Weights of a small GPT-style language model, trained from scratch on English Wikipedia: 1615M tokens.
Each number is 128 + 32 x the weight over its row's rms, rounded and kept within 0 to 255. Layers, rows and columns count from 0. Numbers have three digits each. The size before them is the row's rms in percent of the matrix's.

# layer 9 MLP up, 2048x768, rms 0.0198, rows 1032-1068, columns 256-383
103:177132109149146079130149133062159129139151142150113129127135127129165131105128104170176139177125138135116077122160143136191180143139110226102133095106176186141051157186125154154104103098130155110133121135118139130166088136086107135099133102155154086122161180058141102156135141098088132119130131125124083128115068099134137130088133141152064136099126160108151096147161118088072156084099
100:169097132127153147100103095095161117103145070123108146149142124129157165176104129135102109126096141142158156130123155135148150116190125176117083182121109150187094126072122189116079106115174145132198173126040127175049155141172190130149157126116174110134079203103171124104093070152160163117102182178118076120121131080098151077138119161131100121051120144155143109127156152132129100142148
111:085072180171074131113105097118144098098142127171077117109133124113113114052155088135157131130143077097119126147143121095146093189122146056130152131110147198113145082173108116141127155128104159184143107176147151116140112130137126159164137117085115136120124166094072057121136150172110094100062158104158131157108184115103173129180113125160118173121114132131171126138159159162153169169164
095:138160144100144127136178082100174177087159085117138041084132080155123100130127125150161137172123118108103149120069112127101055115130170114154125149101082057136102153145136078185160124094102109132107183163149107089137083124136133165110156140167112057127133133064195132153156087088108133144182104077131105127102148134169138162153121133198134160126132130108141139127127117135116098081124
096:067120116123144109100117142151117138074101143143144122149134102151159104113105058098164114135126180122098186100183111067102124121058109137111142106118099142107101141133185105188120125173184119193126140089118144132190140147119069136139146124118108132137110084097131136141125102140126153135047076152138129140092157225107112101113076150173084113136111124098140116155074162112126138151182
098:165126118125128083162123145094132123135109113119126172162130148132087174068138127121152081117154147135105123127188174145145130186090141071091104126102123160112112170130102122133122153133146151139105135146092153125178154087042176194131095128145140146177109173144151114136066102117128125112119104181044148094111162184114087152122141121148081107115122120126166149098092148117123079134118
098:122045083142122130113144039064119121130114159104121105106116110112165103150103101090179096218158184167129119159150168062153144182080086140099158128120181117161109066148097141136142091094157049153154132114074120185159116056070109118152079115154135133158112147164111118116121137129148168113140155170178130103110113098152129104121131096119108120125128144137072070129150130065195104156104
102:101158118190176089075158090159115113094087120122109132163106135076140081133133163113144129113165187118124130151128104081124135128211127112129093168200091150116133078102156180131132133155108138150177098135100136149051152177121102092181113185102153144140157120115125083082178104132143095162118149052136093103126107159125124140150087073118090121134160189123157173130094174089153145088194
105:175124126133142089112119137148166114142088119125093131168135117169119156109128152165074165103163122093119118188151126117092103146108158161107133132126131173210157130134133117122153130148137126197123146141192123116100113104123166111121204131109102058133138173066098137190141139064136178139122100148104141087159128105137115156141155162108091083100129115106136098127069115147114121173100
103:137133156148108141147101201113129128153145090115148177142157100118118140128105103123122140167083126144131188137120137090124142157158133129166079107092119168116165113126255132170195157089162095096146169085108140128163096056196138199158069193155137151108142081156084023109089089177135157094140171150210167135092141127150121137183119031109119120100133146084162153211143148116102123114130
103:130118080099084175124122170149171144141099082096142179116136069142113109158116128165111146160187104116110171166102202116152092116219149066107077112126116129072188127104151154135083088122110082024096100177074170112121114136135151151109113079157126144099159122159049104105072161110137083128072149150129079115121157068102097128083132112120108147155177141167091110129174159062085124120136
098:110145128049091153155093113147092188143082182107135159147119137148141123138158112119150144188136126081172162149125150082108113164155121130114137166138183121064099120100124090142112121106108097171113163119130154066135153107066146158164085108150069102158149083225158131076187159122151117112090109086133094109133107078139170105135181130145168122117191176150117107166092072080120107125136
104:130150112105183108172068124124152112201072118207144161126125125136151055098119088090110076151137136159143123153099154093112143103175084092176121101129135060190084100191178101098130125139113088117084169166132174131135168114113191125155065137133146174163127129169105194163135142126103139132093134178125068101114161080139093153133093186120072130140203163163135123137144134123162167124155
100:105096177142158132093191154115128119147116119110132132129067128133112153111101116129126113118071128109102137203157143134090107140127106112019094105135119109131098153129054133137158108098148105147078167143132143160131102118120140143157082144123204153103184118148126185179152152145174153144075175182149098086067164126150109132064095178106151152156143180123116121197130129169150135162154
100:123113182108125175108119129194188107141135147158150168169102122132128207106155155130125120123122125131113209146155113181098188205130133167104139091073109117177143105118129104055113111117143192094171153148132095121133116081118165142061115119084150063158092125104109129073094108101114170132171092126155198089176122143119197126073114117083123080104095165117118167169128171086178121057111
105:120106093083099162103141156172089158131062103078102083173113143102086130138175131156111106136073104119151124204132054122120140192126089126128088103088080066122130109175142144076140124117184122089117063141142136107096138152126105141141149131102081095080124123150105135113071131108148181091121178134060164168159115078098123094081130138123129076145134167208154120125098141175152125150129
110:185133111121141140096101122219206158152133165103154145104111141137158108133154174138132107190122150051164219169126128143117179113077150099206136141098118118170131153106180109127120101138115170156213230107153139154132109092153122137125102112091102099085148120098190109118148152150126194174150098162108108159172099055134178158097111103174142077071075129154099082101168168148123152132158
098:171161095161088125091152067128098129130198184057137147128047150113101060081107136161026124148133155133103143084109180097165170185185128151133164076166120113112121193127128133114123117138057116110119104162116146141095098147064153137098109098052104126130134134088106064144151114114156094093121054150169147155130090131101117222158087115136122154123112093102121247099162118142141087151086
100:170093118129158175149124128099138104130144141133153123159119105166073128143165176094120096167162128138114181096123133142149150104146139158155158182147102161066088099143137153164062148160175059178123177201175134097160124212137135092122108135111132075135105084127112162115125147085067184129169156131139091152159134134143086122118175227150148133074105166155137105073153133172149138113152
097:123121100124191142111092102092155167107158121156150102152141099151137174161097036154083145098137135142116146118111094140134156119105130150087092120137212101117144085106165111159192075162162159168073135066133120101139123130159117113162104131103124129038098145200161127131119193139194144162163153131122163143125148108124135124139122131148093121111153105141116150109075126095179142078110
096:105160107085181115135132127122049050151135075149201190133094152130114191098166098115139105132133190109124194161103134087174094126114142091120135144113099150149079159124111049091104165119072111116109170136111084153174145145081171152126174142154112120136147121060147152100136083147146155075150090122129180114120150176075126116175090136124119118123107192173163206098163112142090133084162
101:077122167120121144206094162122174124226074168114112167135219065112194090135095128123183156139153109080100157122117159162080138109154104099084150105140151130139138154138112129064113079044113122199208170184096127161130074154150172098169147201127141074073101171072135185117096215077137145103154132162162159112117129119127122103134121152167116131063123128173138128083171172123182115096148
100:109168113131106126096155138116137156080091095105118109167159113117079139109099104142162090113143163171132147099157069142192156155152119134141101054090113202151137148095190142126128142145104123067127111130120120161099103145091126147106138113145133141179141065118110160117152136097123093126181142100148145097150098135127162109135144096127084154152127147141130078127189107126129065084139
113:077117137153180141112167125174105088183105127143121150131083130182117123103151168118061083165136118089144123099079078144165142185117194131161139081167159139096122109103144123111096162216099110185166134126116123140135107091129111137085116148141183157159186111098114122144104190123140116156141090074155169135151117117224082162198185127151159127125129091115159151094117103105145123147143
095:156142128166129134105085109133151167168142140165126168131114127139156131098122092082097147122124128085112120078163098144062040087145106102145124101161149092166144091167159117118097098143172141122164110134132157146092094103103129099162163121118152131135083134124089074108151148170118118104117187106185181140135165150114104136152113165134148166112174097106123103119175159110152183089153
096:112125131124125103110157138130162141081109086061100150109121088109104153101136119133113099100091056192176072130115079164104132072185131115132112123148094109140126109106095127149158138084172122089159116175173138113171150160156143129104126097126081153150140154136118120101105171148105073163148109118145085087102149196160070132150137062145120129127117114149113052107168147098141116066182
101:150074119095140102134164180139137189161105074159101133148146089126085111181192101084112091146150122119108099153152172057155113117121164143181036128096091148106141143119154081136083126071102129109132125125127176166144116116180092088142175176114094151127138132191097164161187105099130130090106101164153126139145131091107171146108140119122094149136148093067124129058133158163111156146080
093:114091148067071166128164193120107176091122104102098074109173154180086149068088116181085124097090081120056125166157136130127055096155082090128115161124078158188166131196153140120136118126100117071125122121124140092121162147076079132127126126137108167086127109141102116148103133193110121140135145121089134117132137089141119102165164075117114140150135173118142168117132111097048089117052
098:140099064101088178092136119157154132117121132105138085141118150120134115146097125126098110128127166107113171197127189135116163142191174102084100133114153102088132171118119130106151091091187087087073113155100135186112143101123160182107103137095129108157118122097170123153091067126094121205189095118159085173111117162151143130072128166172150184144113181174151100125183166096142138102069
103:092115107120146118128121098146162164180087117129144156157051139127054135138154106103131204098141114148160131087136126151087084150099135136120161197114101146167080117114084133170172114107086103157162106105130170139118076105126134156107136142137158130143120119131059134121194133130112161212148084139158087142086120120114165120091155106072104146151144169153120134161123127110142202088150
096:121144093136128144112141117120148159154148133129088064130145122148098170134168138144153129137106143176125102136165108079114145107061146153170160099162173124141126107098138134145073201187166167116100138154135114106155174135179113136156102055090069148148144144128099148146109150203084136147114173105123098126111106161073111107194188134135143140118055117064088096101136132052143167143111
099:134169146149143203133137175085165106081080161119104204081060093159134106140149109112121113129169160138079114156142130130188124108166122157131131109176107129072127170146104139137131108125135103124095131145150083128130130113149189141124140126155174146154148148185149163092130099095126116145170105149170146152130108123083120149086154133127164153186167162144123059106132133107147173137161
091:128158125135156160116115121126093071140153108070041126185106128109106108084179128162088190092142080123127104135152139187102135071060083096117115110092190104115100146130100111114132104134160132157125159154155117087075103074095140168145152126119167160109100084108170142125119137109148124112104237127135156162175188108083150084143122090109101159158184071122113104084142235223152107076171
099:147151083138098172181112124133154149164105104102119152156095116149091187120124142134126107125066096122096137159124101139195118100183163143135145191150153129151175105172156097130125156023127078110099129084097107174124057092176160135111122151120124150129106101122122127158050139098129133161134017164149163129167129172129145159156172165076157080127178147112119106120160150178081132135112
104:148119148183155120229179177102105135116098167102107109153137139086094130175156174094134160042187140150137102094153110153137164119153187114110137137123145135153130151161091132151134111119187098110140144108156150082108065188146086142064153086084065120149133120127129145094094113155131157141131101105121115089117142105087099117186127175112167144142133133131145072128104103153106118110120
094:097128173119126111134116094076158137166130065120114155095156155145165127135098145199132119145083110132127105153185158117083139095083157051088155121144114106183097106110164148116136116127065147148157142168065135136180124177115110097152088194139180100150120098089178102146172053105113144114088112136155126152136130183167135082153137154110075119128117131096106154109105187129132113120167
096:137118109156140088180165079157143127095147183068149129158125142085132112135123089122095112087116148088165130104100173158119116114122105118110094095110168121091155141161161214128146124115083141177104116052091170097141072144089098136130216123146126084114168159099045121135164151170156152133115103069100127144145096136119164084122125078109087149108109158138093116087081135138145155092087
# layer 9 MLP down (transposed), 2048x768, rms 0.0148, rows 1032-1067, columns 256-383
105:125167105101142091138096133132108107143116146108093124139112156116165118085131116091162135067099136158129200174102123103074095128144044095184111139157114150158161104093185130061138076093093131171165113090079104091156153124111132122164145091113147088058114182140151166194102124148147118135114123087114136151143135121099165124080145091161106156092129083103038148137110149121109110082146
104:146155137155154180149113110131104117134144119147110122107221091147169175102111079065100157112103025119143107184160151131132133126157142150117141098066149112135103121190059080121130155137115213083156089188113145095102089142143145101175160105134099078087101158133116069120106151081089106177107095127141105127131107107136126125102114124117072102150086200081127138102159136139055142137109
084:122118080157128083133083117115146164133077101109142148118119139134115077122118103130076146090113147182070108082133123180100139119100104107134111121161090097100171092120157108101132138135160095067167153111082138160157106149084134148125127137067132043168128134118095124171150099131106169107134167166148120110110129097127079085133108094109166158161124147173150159127159093129085137179149
092:101147123129151195163145150190149074127149113139073162131126126079150172116111158127150144141148102185065145092143099138178083128061159160158125131049216104186162125136141180146131091142136171158169105134131167126170197142111128186127144183115134112140137142119127062124086144126146092133091099158116117145128184112081184104127077158141076156111177143110099128070113083157171113138120
102:098176132102103125097156159114138119144088138186144126061112105087082166099112107132126172145102111112170071110163137175142148146119114196127105119142143135142132196164114122133106137144069188129145123126109129083116130076128172088137154115127137184113136190168112117121152140085131079064171223167151169167148151084139136119195142104159109200105100145156139175068177135159151070130089
099:180146117150183151100087065111132144096146159142170132112213148114092128162115160152125100046141159136170161142173160077163135066124119119091150180093148106148184114169124106151087115124100166172125135065073161051147067093120125113176189115144158101115082086129140144064149158134114088036129129090130120175088100090124103116123094131109137148071098117122115168167083119169127120121153
099:125162147132119112114087201117100108136129054136103123153153087108183153095163177185133172115091127074097056115154079131111099117167163134160093117162066076159112176134110081138110151115148119035114068102086123066140130165125142150099142131108138135171129122154111119179124144098139140123146127156114121116176142132121113192117121175099153140133128062083154146079133116179135098129135
102:141104149157140113150136107097135134119170166128156171118110109134169147143104110074094164118135123135163121132138153100099171125181138131153168143088153100114141166106186144136139095134129133162206138162157096138074151115116109071114152171123117103115105146094131125108154135155135174151115137172113151162153213081126099143112114089119129169106118128083094145193139104099151140120125
106:162119118125109153148124151138086119124111152127147074135079084082176056139109166150116162098123167134199140112127122127128153160092099099130128146127134137132146141183169121184141145141110145147163192106131110132097087119101095123126076125162058108104176053186078122105087134173155134101137170099098120132135124139056127055151185108083122096139186162099122164097156174098096108102125
101:132053087114125131128162109131140170140143162076118133148113128116131079119105126195093181120168120100106083091151172102107092120133065077122135144122133202158136095084062085151122134178172122168153165118138139176094145104106108152122132108167087176116142115092098124122143120086069044119194109110156152174143189125179114154126148105153114143146163110117123193132084136167168146160181
103:135217104132141091165182119141152156122124090149194154113114041145135131155123101069135159151126137119132169183122125093168149122137137122180129155115148148088123115138146085120162078154100138074094076178148122089125128121109093145151113094189170095105115133179147162132098127196141135115075103100152112101142077122173129084095081123168127130109149098152106154108128112117112154173156
100:131153152133100170046119098138118103135127181211117046087079095114143066156086136120116118153146091112098108080166143023167091108121097104080117128053097152129106133117085141070142087066077121106160164135115145118085090173146132164137087130108112117122141180061151106191121114078175158171093126132129155118046156142104082125136183116188138142161135158147125179168130125085102137126134
105:126123170133083111109116164115170134120151099117099099093133119189101131157109093169160152110085134204054118132162150122156135114097115081099158120112055177154088153108106127042108181150167172162138143090101103126215101148121158109123086125133058131136148156140193195133128128108142127166116088098155103124111182182131118162204100162097151121114146136124097162132116163089133120077159
105:112154098137124154199077151134133138158120157052162139126150071127134053116115152143185108082173097137108145106072151093138152135127127114148097138254142158105126132208126160125065164147195098108086137118083125109096138131127091058145092111125162097114124090151061099114106141087087175132172146126111156085096141096107165076089123116094125158131139120172164058118157169110120118125083
103:183120145105147084107190137114124139182132086041134141110111123141129168144150125103094165176113152162138127096139123122133114132141149074141149116132092085090170077144129117148145127077130143101105034067179151097149126201161137162087154153133089069112118158169141184134187131106129118158116129112067119145123124162040196083130100168188089091165142102191013160116089130149139206132184
106:123079132173150109125139118086151153093136089125117143183192123154156147150133138138093176136153137122137087119174166128109116116134143187102124108159091156202174129179123121114111124140170128128159164148121127090133139111156088146198119127138129121200117155134151166095158116074113105129100110160096105135184136103099109067122079156173123130086189178087086118181135134126160182149124
111:107089091138141131143115177139178169128138156113141157087115134105137125078135115119145118148141140111147148147092099117116057069081144098094156067125115101140123146192137158074099197140129118128194112115195098086118174232128109124133141122063101126094164161117106113097159087134131139144094128138098183134138166093117065144154122147161097153140118149170096084084117121149110141131133
098:172057117136107092133140163081142163100085163137060103137140132127161088103128119113150096164131052140128081167137161115164105112126116118149098129149110144059212160169165147101039135145112159146129121078129122162120148171137105150236102103143127114125100079150080154153139158074140124124131139189084091158134107119093148137167136113087149119201130157123152116129115199092124122095172
102:118156135154126155103164106079153136115127141204089094139103155116120140118163080072087072130172103066175155150126180064132115075165132127126134111151133156100121167195160115113139148132164110106098165129103143168103126189118158129084140141165206076118154081137176114110130047104098163128076181151167109127095106127104113123094150152081192185109146160164163126091131141133116133145108
101:144124086217147086099150158096110095114130147144173123108139158172131129120094203141113139110117150143170119066154117129069103153115138147088105167127083170176095122168102142136116135132131131208134176157112063177141133143173153081065116108058087100149091182217091142073073153099077119104130108145123147132158133155123144144091214112152135138188117168126106118163075097033155132116093
098:107111095054151146155094117147162085151171152147119072122096128116192036119139139066113095127130139127146096125184106199146144095133142121082120121103145082112077097139127197132133137205091100151156132128157098208119087118142117085182089132110135129092115126178106127101106136126144084113158110143118118163141091108085093054103098124115121156185115136126140158137062111131127170165049
102:075111099105089099129148147108163148201140151162131135137058179178131142110157086104056089062110126162123059150102135118142120215140115136156151124128148093092119122147145074103125105161195172117134150100115159165138152140133190136110171155075112125161134132163143074136158101142144093160140109122135156079162146074114158113157071122087121122141123106069044179160126110116141165126134
104:128119131121105164125130167156122170117222120158116083136136187159158103115108187115109112089109097141132113146073139088096145084080107123127131098101143153156134076119124167126140100199137119177116119059117129151103116089185161147123136200133104183143161171143179146112144092164131151120139119177176143137115167087154066116151071119095143129102184170131118158122122221175148126111138
111:139119149111181138127144099118096075152127054138141106126087130152200112114171090139149100144156121107137164129027116148169085175079165164124135047116111165106123144115140116126084145224104133181161116135094051125109085079100130088097112113094202133133080134140125174094162139141087126132169103179141078088163146143073139156144160135121081182147168112121083165115104038087125133177134
093:084098048138130123116059130185101080107130127126114173125123135148130089145171150128104063129139102106177083185116185144176128126092157160127140104143169082055200087176107153179124093079165111120145176108171110082150070198180156158167106128185105098119142127117159151142158124146126114133151115076130111103176109141085124107111131079135082140173094074137184152125140125156108071089107
099:123103080142078139157116111128108158041099072153160179152134173112130127104172123144184119089166084087095162099150098143117131108115107119145126126112114157088142101072059168067078074100069165176105148133095150103153120141075143141158084106157154094106154111122120084191143154196124093152110122116119121124131129132103108103145137153132134115143127165157047119107119157146137123083126
102:100138142124101108143146138084147076110119130149160150132083134136092187111085094150123124182088142132067123114130092138115083136116173119086104146084178089112145135148108158128144126113117087114106119153126101142189131090108151127067074154142128123124169178136137119114186164096105189097147094118162106127174110075113142137167107141131144153142151129175118189106131157109125125113154
095:090133111142194127118139161165089123166156086102167159155116103145149120134177099167133098170169123109103115116120086142135110113138161037136127141082175105148130117096148095129141149076143123132119136092078165139098128154134080121109154082100071137179120213164166145092161142150208118117060049149121081160116155094074155156090077166165163105086126139129155092144118104133146116158116
089:127117123118145133127176151164141101115157126098128135116118154170112139092108102079231124081135137171108185161137130099106181153163125103096104148154123125127134114169156088098174144117117145153143123160097126158135100103190075167095097124140090100121171074152112140144132160110084161166111124109086083160132156093148130158118179115141158138143124161091210111157117118121115119116147
103:141139123120083167140155137148123128111112136127089143047071128168086107113186097128111070122125165082156140158064165133085098162055156136149150129112169220131139185168107146075127179141123132146121076148114126130133152130155136090095139116045100174135108134085132145152131053137193107137149122130142145171111083079097146171154151105148149084170167110133128107118116150078126116124127
100:104097129142098113104122128072105155148162125129122178122125166158102097151145169162133136172123152184106164090102082155102120105149083149044098082106073173154152086188047115095120111125109141156146132165138128076096163205137119165112171099141145133188144197159100145093125140189102124124200185139104171121136093187106115130152157153107151146085166099136100139110187133130088102164189
100:095090106100145117071119124130184159111114106157094086164148085125115139124105138159137105127150150155168202139133097130166132168142062111163060161133108115173152111128161130146099073139088122189141121143082134087145106159148092118139120096131099096107141136082143073199102093122115112158105183114109128144112172145104106091168164123105096109146116179136131132110108165120101108103104
092:091147132133129179141145143142142179137109086137113200056071099155097124137096071090067128160122153144065086149212128149117206134187110130091084109126113132103159129115114124144145090093223178195128129123147124170073116111173118161168215137095102104145086091180110098111142122146186091070086121156085166044141137104107108134164108151153182085151174146102111126116146133167111101027101
103:175113105109123111110123153163193111094130206131116147130127113132158074139129178062166136110174164101114156122143124128087122113110103087163162207131117194203076172151123121099158127108176124137153155129100088080110095148187092129067174158132165164152200126136107138152207069108107133124095154123147191145124163088096181146121154123148150146158107109135082043064135174147108135123128
103:105143109097149147084138131108131131123119177091157112114112156119112066197127120138127153097141130154147066141121148080151071118091114063169154089135084123155066170172169155121120145111117139151082109146192095137142166126134119069160128117128116144162149152167128062145174119182138165158172109141137150138110129127138159175130130113190168135193157113088161090096150125150122077119129
098:155181097058100165184099158164109104142110164114098085135137107143139184170080186121099148163119074106127102084115105114140073165171150105152125093120157163084126116132141122112105150073149109150080092090140121131113132108155153118107191126134079161121119183155092143135135153141157102146147183126113074124123088094167124130122139122172160154191148157165147135158182092158096124164112
# layer 9 MLP gate, 2048x768, rms 0.0201, rows 1033-1068, columns 256-383
102:091181108132093105162070133117117112113130126162133143066110195071085109153121126128115099114127097065055148111146126131135086101101098091186077167116120102175091119168130167176144156148111136143132088124070077150129127140175180120168134131136151138133101177148144146197128136121064179117146191118089016118087143180115131135187141106100095121098138123119149117129139136076107093165104
103:118203084124123091133095152124104053170114117113131083180073148120143101127137137157110102131106165149057190077113098119101160140130143119171122117126111150117144135079208087119180080118169061122086171064086118140101098130114125149124087177131136088140134123165170117129141054095142158118171130128132115069110097140141118158109144096139063089138148171096117119091139108119128110097204
092:096144166094091099132133070141163116188147149152139121152131099118119118094159129093129134141112118073109087097106099106149084129111150093170150128067135102114096125160110126136098145078135076133106110118184132135177136080108116108133085043148163105119154124114118153153115132064152165101103108103131087083110170146119116109172169128125134126146140099142111091187127121155108031105127
101:114098146087127119162138162119171144152175170091130157128138153144068112085135142151063154131194159143102146103091063130140120086163120093134178146182147130044094100105145101108164095193122143101118162123086109095123151106109136162103156181152127114078104106081131119119177094129140137139144177068148170142104107118119062131148097134096149106141095139171177172148075143119103174129053
098:230169109123095122170122171103147105028092166093176169173140151163130165192145085083133120057167130083125165150132141189108208196082080108118125088103094088105098098116132130155068115125171217131165126124130134098115152092142167151176148113117114109122098107122074159148158159109138102114121101107165119127140179160164135155155129121155127137130145117145140110079056117191156127174111
090:146083144072126038134138069117116115133131096069102132124195185138150120108102119153096127113096157166172137149089148079153117121136141102110139170100130185123177170092175180177125132113150077186126158153088118127125148147148098157037084125113121107093165162202148164135132179050132107161145167108157153130093120137100158118103107052156137126148163112089146125108096096110185154130130
101:111164103137164086134151137116185140152082134169187137132154165083125123124087126154121078122097093138114121095188218188119166078094140123180118164147152149071121125146127098164099085178085083090110149097081121097106112061153141114091080114183115116118077161138132121155134130079118134155111106143145167103142144133183084119150163063114192157134134161193110137081195149135058159137134
106:130156178208158130111135115153128126153145067112103115177140130145121088137120102144154106107160133165042208102082091123140114139136083112172100158139171125115060096161124121172090095130169060146084109115101120128143111143048109172162139144204101107255117103106154119154117114088112144135128156115125201152171178103146166081162125123134140125146130177115062174142105128131123083106183
101:149150091107120134118156154127155138149138115179122162070105133102086133075145106138130134136178095004130132105129125115171100128082187114150155139100116074169185128091150161158177180159101174170179121106090113140066143065095107157124173124112155115183124136122115218102146199151129163126098109211109104139161109110149102075114175194137130095164120117122124114145115110143075091105149
103:105156071114141105135085077142103104166130103158139141086094105115157145105163128145158142185103149111126150122175187147127128101100169111077124104079150078162090141123110109155078213164133120154132156142081162152095152134154201081131183155139110142124163167175159149137146133105100125107154092142189119140120166172101119136092124102145124160068082145135145071109126131168091096095144
098:131075141050130111089145073180170115050121116136146124110155057133092129178178136108141102101173177175086092095125146104155108161118147085171144133150117150190077136190171125111113109154136075144126183118140159164166132174100120168101111165120119096136157114129081084094136091152120132149127169092146101151107150148105189154191102151132160165081097089169138094116134135139063128127116
103:151159156129094057081089135139128092139121152142101147062116094122144117111105071107101118134168133177145114162123052109126142128078131122070149161107138155173101204166056125168154138103169130163126127113125099117152117120135149138120138096119149104136159146107179164093127056091129181075175122095152084116135113110152116123177145151078106153141106120155153157176192138119158158205045
103:068160169151112084177133148168153164157098142102085079101160089161174090172094198173172093105107075189166136110118120143136102162147110127099057136093136168171105090138130121144124136123122136119127153099075076107085117105060125079119118146149060131106146098148136131111158163136101104122137176108152171119088177107126156136121175160107154161122146132116126128150173169188160094197123
102:128107162138178159149121150129139073143120102103071104154116055141123158153147113122101093089124164086132146148111046141148082179117132069109082167097066125127096180113174153124106116086087116104148137120191093093143119111163241157131081133080134079154099130152113098125149127109175108149108137112084114124134169100131105176147123065106145133136163137155100125041117131110074112117139
105:111160119054131092152141176202136100096140088084116139127133110146089140100139162063099057134128079082133179159121115146193138146099096143167115141136158166114157117100074161234134142124180117118077150180158115105093151111163151072082165155154139130092155109137108094134101133157071102191142152126121152062079148130130109178167142122091125119190162134157093149045152133172101084128155
114:145145136135045140123146081119127119067095057133128135140164088172082176202139088132138122155172113113081054131124115126174036157176086145126077174128065168148132051086207144146181108166110118138113114105136187114121123088119109152134152152136091141162047073186120137154134150167141124089141185123164115116164100182123115086135109166127148100129117110117149131145115182148123119086115
098:085135104169140191129120088159161100182147136181193120153127168102128096134173138115133138147132064117167086156123174112079101098104150155153099078101154096141155159102154115153182148134134133150121185148131129142171149089144176101086189160102137127128105140117115090137157164136120107114152093167123098146139149107079150200093139141093109121154091121093163159150152081174159126108103
099:144131093103118150135132114157155121118168094167083121062142105118108170146154101152112143151135125133114128102140211135118224128143135159157119131161169093094160162145099116154145040154122219114108150062138129147115087071114128089131140151149106062154128107122083083077131070118106125117102115122131161061131139112075142129093142063079163062125112107114155155090107148132085154114056
099:128202142155175109106103153106095119158114064165156125150076044124123106140102173166131159108104170149161065110097190115128189163130144132050132123134116158146134162144148150085126129164165131179052184158147103082186156110088152160171103171121107120160090206111118146123117106147118099109161141197079108074168148135074123158146119096084180176164134096127161141167058119062170141116092
097:145150084135161121124111124150105107112170092183115173165128128235123080111079095103213118144183117142156124142145156071192124200126082119188137148156214114154119097165086118185105200150126119086096094122092121104118111076136162170142128144213112153181128100192070106114120140093109103162074177106153180123120138088138135114081146148101159159120090099115151135118115123118076095116124
103:139083071143130132153088096120149108140109082131158179131112124134084139104142126173099142154182161164096145136132158105120126200140158140129139136125121111136133131175085127082121192174166140115120149127123141163078102116157133103099148140121066156169143144111123131100158143136132132116157099074196193065155089115108082111144099054157169112117143087137093160118090119050112103089132
106:096211181097181131145149093157109103142103121101115152095059040136178078145136161134115091151118150118165126153134121112166082193097170138086100148120135140149167168134120157120135089131157104134148129113152085078204133112141131128130087116129143135192121105152128128122093056167147205097113141156168159114112153105102076142120157177143137161094121085144155141162074135100132137096191
105:132111088121182110108063162093135150108128089127113113123129081127142111149124128106145187088089134149087124146134116134103107118112172168073072193108147117182078163178122104132133124069138154087139122118146135130099094112122126172147120106120125114122095093139102156087173086154183163139030150171082109126131130173082146100092126096151112135092163138142080107101150136165126107151143
093:163102102085148162121095112186125119100117159242137145113105149184111093109114171146113083061129065123106134103113084164107090162134111131156123116128148127107206128160159052197104141112186126101149172199169132143152148179137149133142118121148136127163133082161191042152157171133154155102149131090120139114175105170099117099131130062111123095161175106142161130116098101162150091123085
098:114135053098169142176105135124108178152180163109129199112178121131139158100168127092099116082128086117106113104134130123117156094153158193167114113130146182152201179168119155169192102136154071073117125125101148228103147173156153089121145144136131103141076088112101098166097142156171127128056104159115134107129116102150101132091139178148124111121093157154145108112147116135121120165060
103:149133143197117142147094191124108093131135105115155088098111127158155123162176124084126164083128155131119131148101104107076153126138139107081156128082166022111127149112140140187142107111104126201138121170124150091182102093128117096124106131147141130095113100138140107086116141110135117087101098171123128134075108126105135145111109187139111136129132146133137156150124117150159173175079
094:127102094166186141145138075135150112164086077110138116112145151172088136150166139083084153094171121154109148190161117159144127124169120170138137066135186126088134215144070144101163108100115112134106115088182118078157085147164131127120125083193108092127155084115073129104024167096092075091137170085136087107131098172103140106133102120092065095150162172127115138149141123094104162110081
098:140193102212135143170138092123147161127157174164120125109169183172112116165125131099079136130109155096112133076068113206114168069107122172149156134161133149094140110081157159147096074159112117173098191166110122136103125106127162104145194191160118108163145084129134113157212161113097209146088157159116120155133147128150084139066140153088143101130125172142151123119107120136122074105121
107:133118122068101148123136095140175145179164100138098157097097151151131098178163092128130160155134162124157130101129155165106116074076159120097152116183165111163158096100123119162183090120103096106089131128098147137117125075122143067065134132116128148135106088103111128118145112115085087152093107116193151112117140049079177106126156139097108118159148163131177082045144131096170143122098
089:158098157118135144139170139190112117108165160139112032140137129167163140128107122151130181125162105122126169152131127159071127136150159131151138166117124122103102124088125150123129182128136080096137073142123051131117081074132103084074041135090117110142159087064118148135122120090138140068129137102068136149067128144097107111118122106102171123162120182157090174117186153097164092045076
106:140096124115134110124150150104132164119185125107105065102100106110109098129104129107158121121109172094106171109125125083132110120123149062125115116097091143137156112127198142113135110148090103175103137166165129124182150115100173120105194152166033107083041104113129117172135101118145091109139165096125179082133067083102220091073129132105121101174150169138148126107104216129115123165105
093:090072098131122111109146156136140181134146095109176162102105089109170146128033103132104141079161125123117159160194109128148131184138151169174131124140119132165164090132130167120180089096140159139118100084109158143090132127131106111101119124132101105141124126148081077113141115138096128101086090123098151078114142130150149123118124141137138149076143193115128131179115125092092115093112
097:115155071120144102142096131122183107098171105152096093173181202080136139096175122144055114093153209100161112151115104140152138075104174127093119135138149150108150153099130177106139113193156146040142114123120150093135169105136184171106097124144181139165156094136104144138094118150174172105095158136109124130165127169087122139115083124176085143153076174099120103176124136123075145173117
106:168142150110119109090107145141165111140089162123102131103089160148102125164127082098117107110120145140093129169178127143176127126131154177107150135164133105148112103134147105119117143140108151095085097072158143103134116140102128101143071117232139129124099166105094118170098157122151131215141075151165110130122142098105173100111169134103119156153146074131149237075151129133140068144126
099:151108151118118096131089158121145097157135113164143135087066141133160151185130101133076109059090183179109067194143121171171134104127081113095092078127109122082105150137105106079131163106111147161143115120161095139193121132134123143132060154149139133089171180136077140141162049063136133120158096065128069086136102097082129116157127094114117097171138176130150100099056136146075124134124
093:135141095115119200100100083154118159172122057106096135040125112171166151160103115172184090161151129096111090104113123135081091098083137146072117187144119083157090145173139154148172143127123109143113130176143127083114158146108098156121082093146086141130094111203132125178096151145151130160139138078126191087131161082144096144169189182208093125120133132160190108157152137138121112119197